{
  "norm": "layernorm",
  "norm_eps": 1e-05,
  "positions": "learned",
  "bias": "qkv",
  "beta1": 0.95,
  "max_grad_norm": 2.0,
  "decay_fraction": 0.803,
  "train_tokens": 542400000
}
Each number is 200 + 30 x the weight over its row's rms, rounded and kept within 0 to 999. Layers, rows and columns count from 0. The size before them is the row's rms in percent of the matrix's.

# layer 13 attention key, 320x320, rms 0.0327, rows 256-265, columns 0-159
131,232,226,236,214,230,160,221,287,213,205,175,186,191,179,179,201,190,197,166,199,176,216,216,182,209,176,220,191,206,228,192,174,258,211,192,206,184,202,270,219,208,201,203,191,185,188,207,163,156,229,164,162,186,195,162,179,209,234,220,198,179,174,217,197,199,224,210,193,189,191,188,169,253,159,235,157,208,171,170,218,205,116,215,179,205,172,229,175,203,176,173,196,184,176,158,172,209,189,188,217,122,193,205,148,140,159,167,260,192,252,285,239,237,191,202,172,237,238,189,165,204,159,235,197,143,199,253,191,242,171,143,225,170,165,194,179,194,227,144,196,206,230,175,235,183,192,158,201,211,249,187,181,214,147,213,200,191,179,197,174
133,187,180,186,186,184,241,181,248,205,147,189,209,235,149,150,252,173,185,226,209,167,214,223,258,217,181,214,206,180,147,220,207,245,220,181,206,229,199,199,202,177,209,190,214,227,168,210,192,166,186,232,238,212,285,198,192,267,217,207,190,163,213,213,238,201,169,199,186,191,182,144,170,189,175,230,155,193,221,269,224,195,124,246,196,205,210,207,236,189,230,184,220,172,202,205,216,164,160,188,216,223,205,165,167,148,208,207,157,166,224,179,122,210,190,172,176,201,211,192,183,236,181,193,189,195,199,256,166,252,192,193,221,238,221,213,216,197,263,206,145,245,255,203,264,157,217,208,240,193,180,214,206,208,117,212,188,196,148,198,256
133,196,132,244,158,171,175,250,259,164,159,181,196,200,240,178,210,256,198,291,154,218,191,116,235,215,189,157,155,241,232,252,183,225,221,162,212,177,193,184,295,200,188,188,190,223,191,152,224,194,198,179,203,199,249,206,164,192,178,186,211,211,184,199,191,177,190,186,157,193,176,219,260,232,210,170,233,206,214,190,254,240,195,212,192,249,137,231,221,215,257,209,195,199,242,239,203,234,204,135,201,179,246,201,221,229,219,208,177,227,148,172,156,163,167,167,161,183,170,150,194,199,207,160,198,182,210,195,228,212,203,261,205,226,209,176,200,231,168,231,174,211,205,197,176,273,182,213,256,181,222,127,256,206,216,212,207,162,211,197,197
134,230,262,196,203,161,208,187,235,212,242,199,210,205,211,154,130,242,179,198,134,200,241,182,160,190,217,197,174,202,168,167,171,154,160,115,231,226,236,263,238,144,208,220,219,191,219,175,215,212,235,152,139,183,224,204,186,284,174,171,164,200,200,161,218,212,181,217,203,203,206,146,195,191,194,164,208,144,174,201,193,206,234,169,248,198,191,205,208,223,183,232,183,182,217,189,242,206,142,157,276,215,242,208,172,178,194,215,114,210,176,245,221,163,205,189,232,171,208,231,234,156,153,166,226,236,222,177,188,184,221,217,223,228,226,164,175,223,225,151,244,188,142,158,235,163,170,192,236,278,196,201,160,184,205,203,232,192,208,224,194
135,200,221,225,225,160,186,234,209,178,229,172,160,195,212,223,177,132,194,182,212,166,222,161,235,157,203,252,204,166,233,231,188,180,204,258,192,189,216,203,174,200,228,187,188,190,206,201,178,222,183,184,178,208,169,232,157,232,202,224,206,208,206,207,223,217,189,173,178,250,213,147,180,206,134,210,157,298,216,191,245,183,198,170,178,153,148,222,199,149,162,207,194,184,226,179,222,204,232,179,191,221,158,223,238,229,210,225,234,159,253,213,129,166,164,189,226,213,219,204,169,216,196,215,191,213,185,243,237,199,158,182,226,238,204,214,210,199,165,166,180,217,185,155,201,227,205,237,171,237,170,186,194,185,183,170,164,206,194,157,158
136,194,135,246,221,174,172,192,210,195,225,161,192,226,210,213,160,279,208,230,241,252,205,124,238,205,161,212,194,181,212,211,183,202,192,176,167,238,223,143,218,223,230,146,225,201,203,179,167,240,216,240,237,163,194,222,223,209,201,190,205,188,236,211,241,191,207,290,230,272,147,230,237,219,199,237,242,185,208,170,154,162,262,145,171,158,135,236,226,200,199,187,240,196,186,223,170,206,181,187,199,215,246,174,208,203,234,259,158,125,164,181,284,180,199,181,213,244,162,222,197,201,219,221,209,210,177,161,157,158,189,159,226,185,161,239,256,209,250,210,196,223,235,200,215,255,141,227,211,194,181,172,238,224,235,222,198,199,186,221,211
133,159,213,174,154,251,239,206,165,194,269,166,206,199,236,182,188,174,250,227,210,166,243,194,204,203,219,212,203,180,193,135,218,215,208,233,151,184,224,183,132,192,218,200,208,151,202,197,219,151,244,287,203,178,180,220,229,209,252,199,208,191,188,272,201,188,235,188,202,229,220,186,231,177,207,164,187,197,179,210,219,193,245,194,187,213,155,240,234,203,271,228,273,182,183,220,135,176,232,221,199,223,212,218,189,153,169,190,254,205,238,122,190,190,143,140,186,254,238,218,215,216,236,166,213,205,193,209,234,187,199,193,187,199,187,195,160,196,177,132,135,191,206,205,165,189,217,262,217,184,161,225,203,211,148,201,230,169,211,185,209
124,163,158,226,238,302,222,156,278,233,205,170,201,208,198,215,249,231,185,226,196,117,169,187,217,208,185,214,197,198,229,202,208,191,181,242,203,224,197,217,217,232,207,189,226,241,173,147,192,164,174,218,209,180,146,211,217,206,200,180,167,179,175,174,231,230,170,191,208,231,201,170,193,203,231,190,193,206,169,206,224,186,195,256,157,228,208,204,255,206,165,217,163,166,195,234,208,215,200,173,241,208,204,191,183,199,171,177,228,155,191,251,139,207,172,233,196,225,168,175,153,222,153,185,172,165,201,160,205,171,203,194,185,238,180,144,233,213,133,210,181,211,265,227,257,139,240,189,204,219,201,192,202,189,136,215,192,188,139,158,201
128,169,206,226,197,179,230,223,234,158,229,216,191,206,194,219,163,179,177,248,235,164,176,164,167,189,246,205,200,190,180,177,162,212,262,188,164,173,235,212,205,176,203,208,197,231,162,146,205,187,221,281,198,170,245,229,224,222,248,241,171,198,236,266,204,267,198,166,174,189,191,214,203,188,187,176,214,269,169,171,174,159,229,225,195,201,151,225,233,233,208,197,149,174,243,207,218,159,240,147,210,183,196,174,195,228,212,243,171,191,207,199,163,251,201,245,190,192,211,165,185,230,265,219,200,198,165,147,187,205,168,192,286,220,212,164,175,175,147,209,211,164,124,188,185,195,235,213,175,261,198,171,170,189,200,211,202,206,234,145,207
124,163,164,216,174,238,216,217,172,205,209,242,194,180,174,196,222,256,191,252,214,196,200,214,167,194,185,164,207,200,247,166,219,173,154,211,182,174,196,182,139,158,162,188,211,160,174,180,235,217,211,134,209,217,224,215,225,182,241,186,220,164,220,195,186,212,250,275,233,231,168,190,130,184,235,226,213,210,215,178,216,232,174,173,179,210,199,182,239,150,236,213,249,171,208,173,234,236,187,195,195,199,159,197,261,216,144,231,241,141,256,180,138,182,206,252,190,186,238,215,205,209,202,165,206,166,218,251,142,182,209,238,221,226,216,206,217,246,209,159,191,191,190,168,210,219,207,168,200,157,134,225,205,209,182,180,197,160,215,148,233
# layer 13 attention query, 320x320, rms 0.0354, rows 257-266, columns 0-159
131,219,135,226,165,145,213,205,211,269,173,211,173,254,208,184,202,210,174,235,179,187,229,188,168,210,173,145,224,202,174,225,206,274,234,209,158,244,185,141,230,191,178,201,228,227,200,188,184,198,191,236,232,217,239,260,197,243,207,183,253,218,231,181,196,157,251,212,242,208,193,195,158,203,159,225,159,195,175,207,174,195,175,199,213,187,150,241,206,184,221,209,201,237,216,195,161,149,203,160,186,221,193,153,142,181,181,216,193,178,200,179,148,211,226,192,224,180,174,193,187,193,192,157,181,221,249,216,195,243,153,167,243,251,179,148,204,231,219,160,164,226,226,201,227,259,201,198,216,192,196,205,171,246,161,194,206,200,189,163,178
134,215,150,144,164,230,183,228,194,239,182,192,166,179,158,147,228,252,204,200,221,226,251,126,245,176,163,180,162,240,195,155,230,208,179,154,201,150,193,194,211,213,185,198,209,177,237,191,207,234,234,163,220,219,226,218,156,193,203,176,278,214,179,259,209,194,170,186,154,191,172,218,204,251,200,136,251,184,204,191,239,217,204,194,215,186,180,191,158,205,201,233,218,143,216,238,231,194,181,223,229,227,224,240,231,182,199,246,205,232,180,166,233,201,210,163,165,203,212,182,206,201,180,158,219,184,176,180,222,220,241,223,176,205,223,253,163,178,184,183,200,190,157,174,220,166,173,170,206,181,176,264,213,241,224,171,169,140,203,260,175
143,250,216,255,228,159,181,223,280,148,223,218,212,220,227,217,205,161,200,207,205,218,226,209,180,233,165,215,197,192,162,261,195,168,176,165,201,235,239,188,166,178,183,270,191,217,190,211,237,196,220,185,137,171,163,196,191,263,151,203,226,166,272,159,200,212,123,185,185,212,155,153,227,187,232,161,173,170,247,172,185,199,190,223,185,213,216,252,223,163,189,167,208,190,188,171,256,164,185,203,245,185,182,198,217,249,212,261,154,222,205,187,238,135,160,148,220,163,206,220,194,177,186,213,214,235,167,196,248,238,209,233,265,240,225,234,243,218,223,175,189,190,159,182,217,173,239,199,253,181,201,188,192,200,137,175,200,175,224,175,194
129,197,231,169,255,144,177,231,179,232,178,194,198,203,187,275,186,211,182,205,195,200,204,133,224,189,234,226,200,221,207,188,221,152,148,219,180,192,235,236,188,197,253,160,163,196,218,200,187,228,202,155,186,217,174,185,201,221,160,190,195,213,216,200,195,198,194,209,257,208,192,154,202,219,168,223,208,244,201,201,164,189,242,187,172,204,185,177,178,205,198,226,192,203,160,206,153,243,251,219,204,147,216,179,238,143,195,218,237,227,220,190,198,188,151,183,210,210,203,189,182,157,182,242,205,154,158,189,177,206,199,203,195,196,210,213,189,197,153,195,212,194,212,195,190,253,243,286,177,216,198,182,237,166,202,234,239,217,207,234,243
131,161,187,185,229,232,142,118,165,199,223,225,204,234,217,221,218,237,231,132,158,205,206,159,229,174,152,225,175,263,241,230,169,145,147,226,249,211,171,149,233,246,235,185,183,141,209,180,236,236,210,199,231,186,202,201,213,215,260,217,183,177,224,210,237,196,142,209,251,230,178,209,238,173,163,248,232,159,202,253,181,177,213,192,194,181,133,214,218,178,192,176,141,160,263,205,186,177,175,208,153,183,209,180,186,227,251,214,151,227,230,190,201,201,230,213,152,209,159,203,206,262,221,251,239,157,154,264,230,191,204,166,203,181,216,225,212,214,196,176,159,171,208,178,216,216,171,158,208,219,205,221,218,201,236,171,220,212,230,241,200
131,201,214,199,151,207,213,196,189,163,276,167,132,174,199,187,172,161,217,159,204,179,239,200,222,153,267,209,186,214,238,234,174,237,196,233,167,144,214,175,184,238,202,155,208,193,184,223,161,211,225,204,193,202,147,201,239,222,250,230,196,202,235,225,212,208,214,187,202,197,218,208,170,176,213,243,207,179,228,199,199,172,194,215,215,212,175,229,246,206,236,217,259,226,219,219,155,208,186,239,196,206,188,169,260,191,167,216,199,212,175,167,219,197,200,243,169,222,214,193,210,233,220,122,255,191,194,250,263,203,202,255,237,169,130,197,185,213,155,153,193,255,178,148,275,189,187,232,234,225,264,160,190,162,227,243,227,181,205,178,212
137,172,208,213,189,180,192,232,209,185,197,132,161,251,232,171,225,196,252,193,156,228,169,171,184,247,189,218,229,162,191,267,163,233,199,206,183,191,194,195,227,214,171,214,173,222,282,172,215,183,171,208,194,101,206,199,200,194,139,151,224,212,186,203,165,202,232,252,199,228,181,166,229,215,250,154,198,189,179,180,198,191,220,108,221,228,159,165,222,198,135,227,225,162,231,194,245,252,235,175,181,210,151,208,181,217,186,205,180,242,215,258,151,172,234,195,167,197,258,174,230,192,171,158,224,216,181,203,188,146,194,194,183,190,164,177,182,187,195,180,221,176,243,212,199,194,208,201,221,204,181,205,213,167,208,207,201,199,166,260,184
125,160,246,222,208,175,176,210,185,265,199,232,174,187,220,227,184,194,134,174,170,229,178,175,184,166,234,209,201,180,252,155,193,236,196,205,197,165,216,203,203,180,224,227,170,203,192,205,237,268,168,234,250,208,145,208,186,218,227,209,218,214,237,264,217,198,232,259,154,217,181,254,202,240,179,184,173,233,194,209,267,128,251,167,212,167,203,129,168,175,158,226,191,234,192,214,181,195,217,202,170,176,213,202,215,161,212,219,216,239,192,184,178,215,194,175,168,214,267,205,203,228,200,220,198,210,181,187,156,235,193,172,214,185,198,211,142,196,155,227,212,145,180,176,189,264,176,201,190,208,235,185,242,216,185,230,242,147,184,146,196
143,150,212,212,217,268,221,222,257,182,203,211,205,215,204,213,219,259,204,233,157,206,194,180,220,186,205,193,194,237,196,148,220,169,146,201,226,196,188,209,182,164,190,189,310,176,272,213,202,170,229,189,200,195,232,176,201,212,210,156,209,207,216,220,175,225,180,216,192,231,215,186,153,171,212,179,257,148,212,194,223,185,165,191,236,254,204,181,183,145,213,243,180,190,188,160,179,243,206,222,224,160,261,199,202,174,170,188,212,119,201,211,146,172,226,200,215,229,236,270,217,200,175,233,151,171,148,159,230,222,241,227,248,151,229,185,194,196,182,139,209,195,255,193,216,211,225,198,218,159,175,227,207,174,239,210,205,212,247,216,198
137,180,176,230,173,211,207,185,148,202,179,173,181,217,161,236,194,191,204,251,149,184,260,174,158,228,233,271,199,227,189,172,177,242,181,242,253,208,212,259,173,185,164,195,185,181,163,202,187,132,204,193,203,170,215,208,200,135,240,180,153,211,208,230,214,199,223,240,153,203,184,150,190,189,190,216,192,248,214,208,209,240,199,240,189,193,169,221,184,178,227,212,211,216,216,192,237,167,222,176,237,185,214,226,204,213,163,215,244,218,239,128,171,177,201,182,224,246,209,231,167,209,189,181,222,197,169,171,240,177,209,221,185,160,180,179,256,228,218,218,200,177,203,161,145,240,220,196,239,188,242,198,153,182,168,227,163,217,161,191,260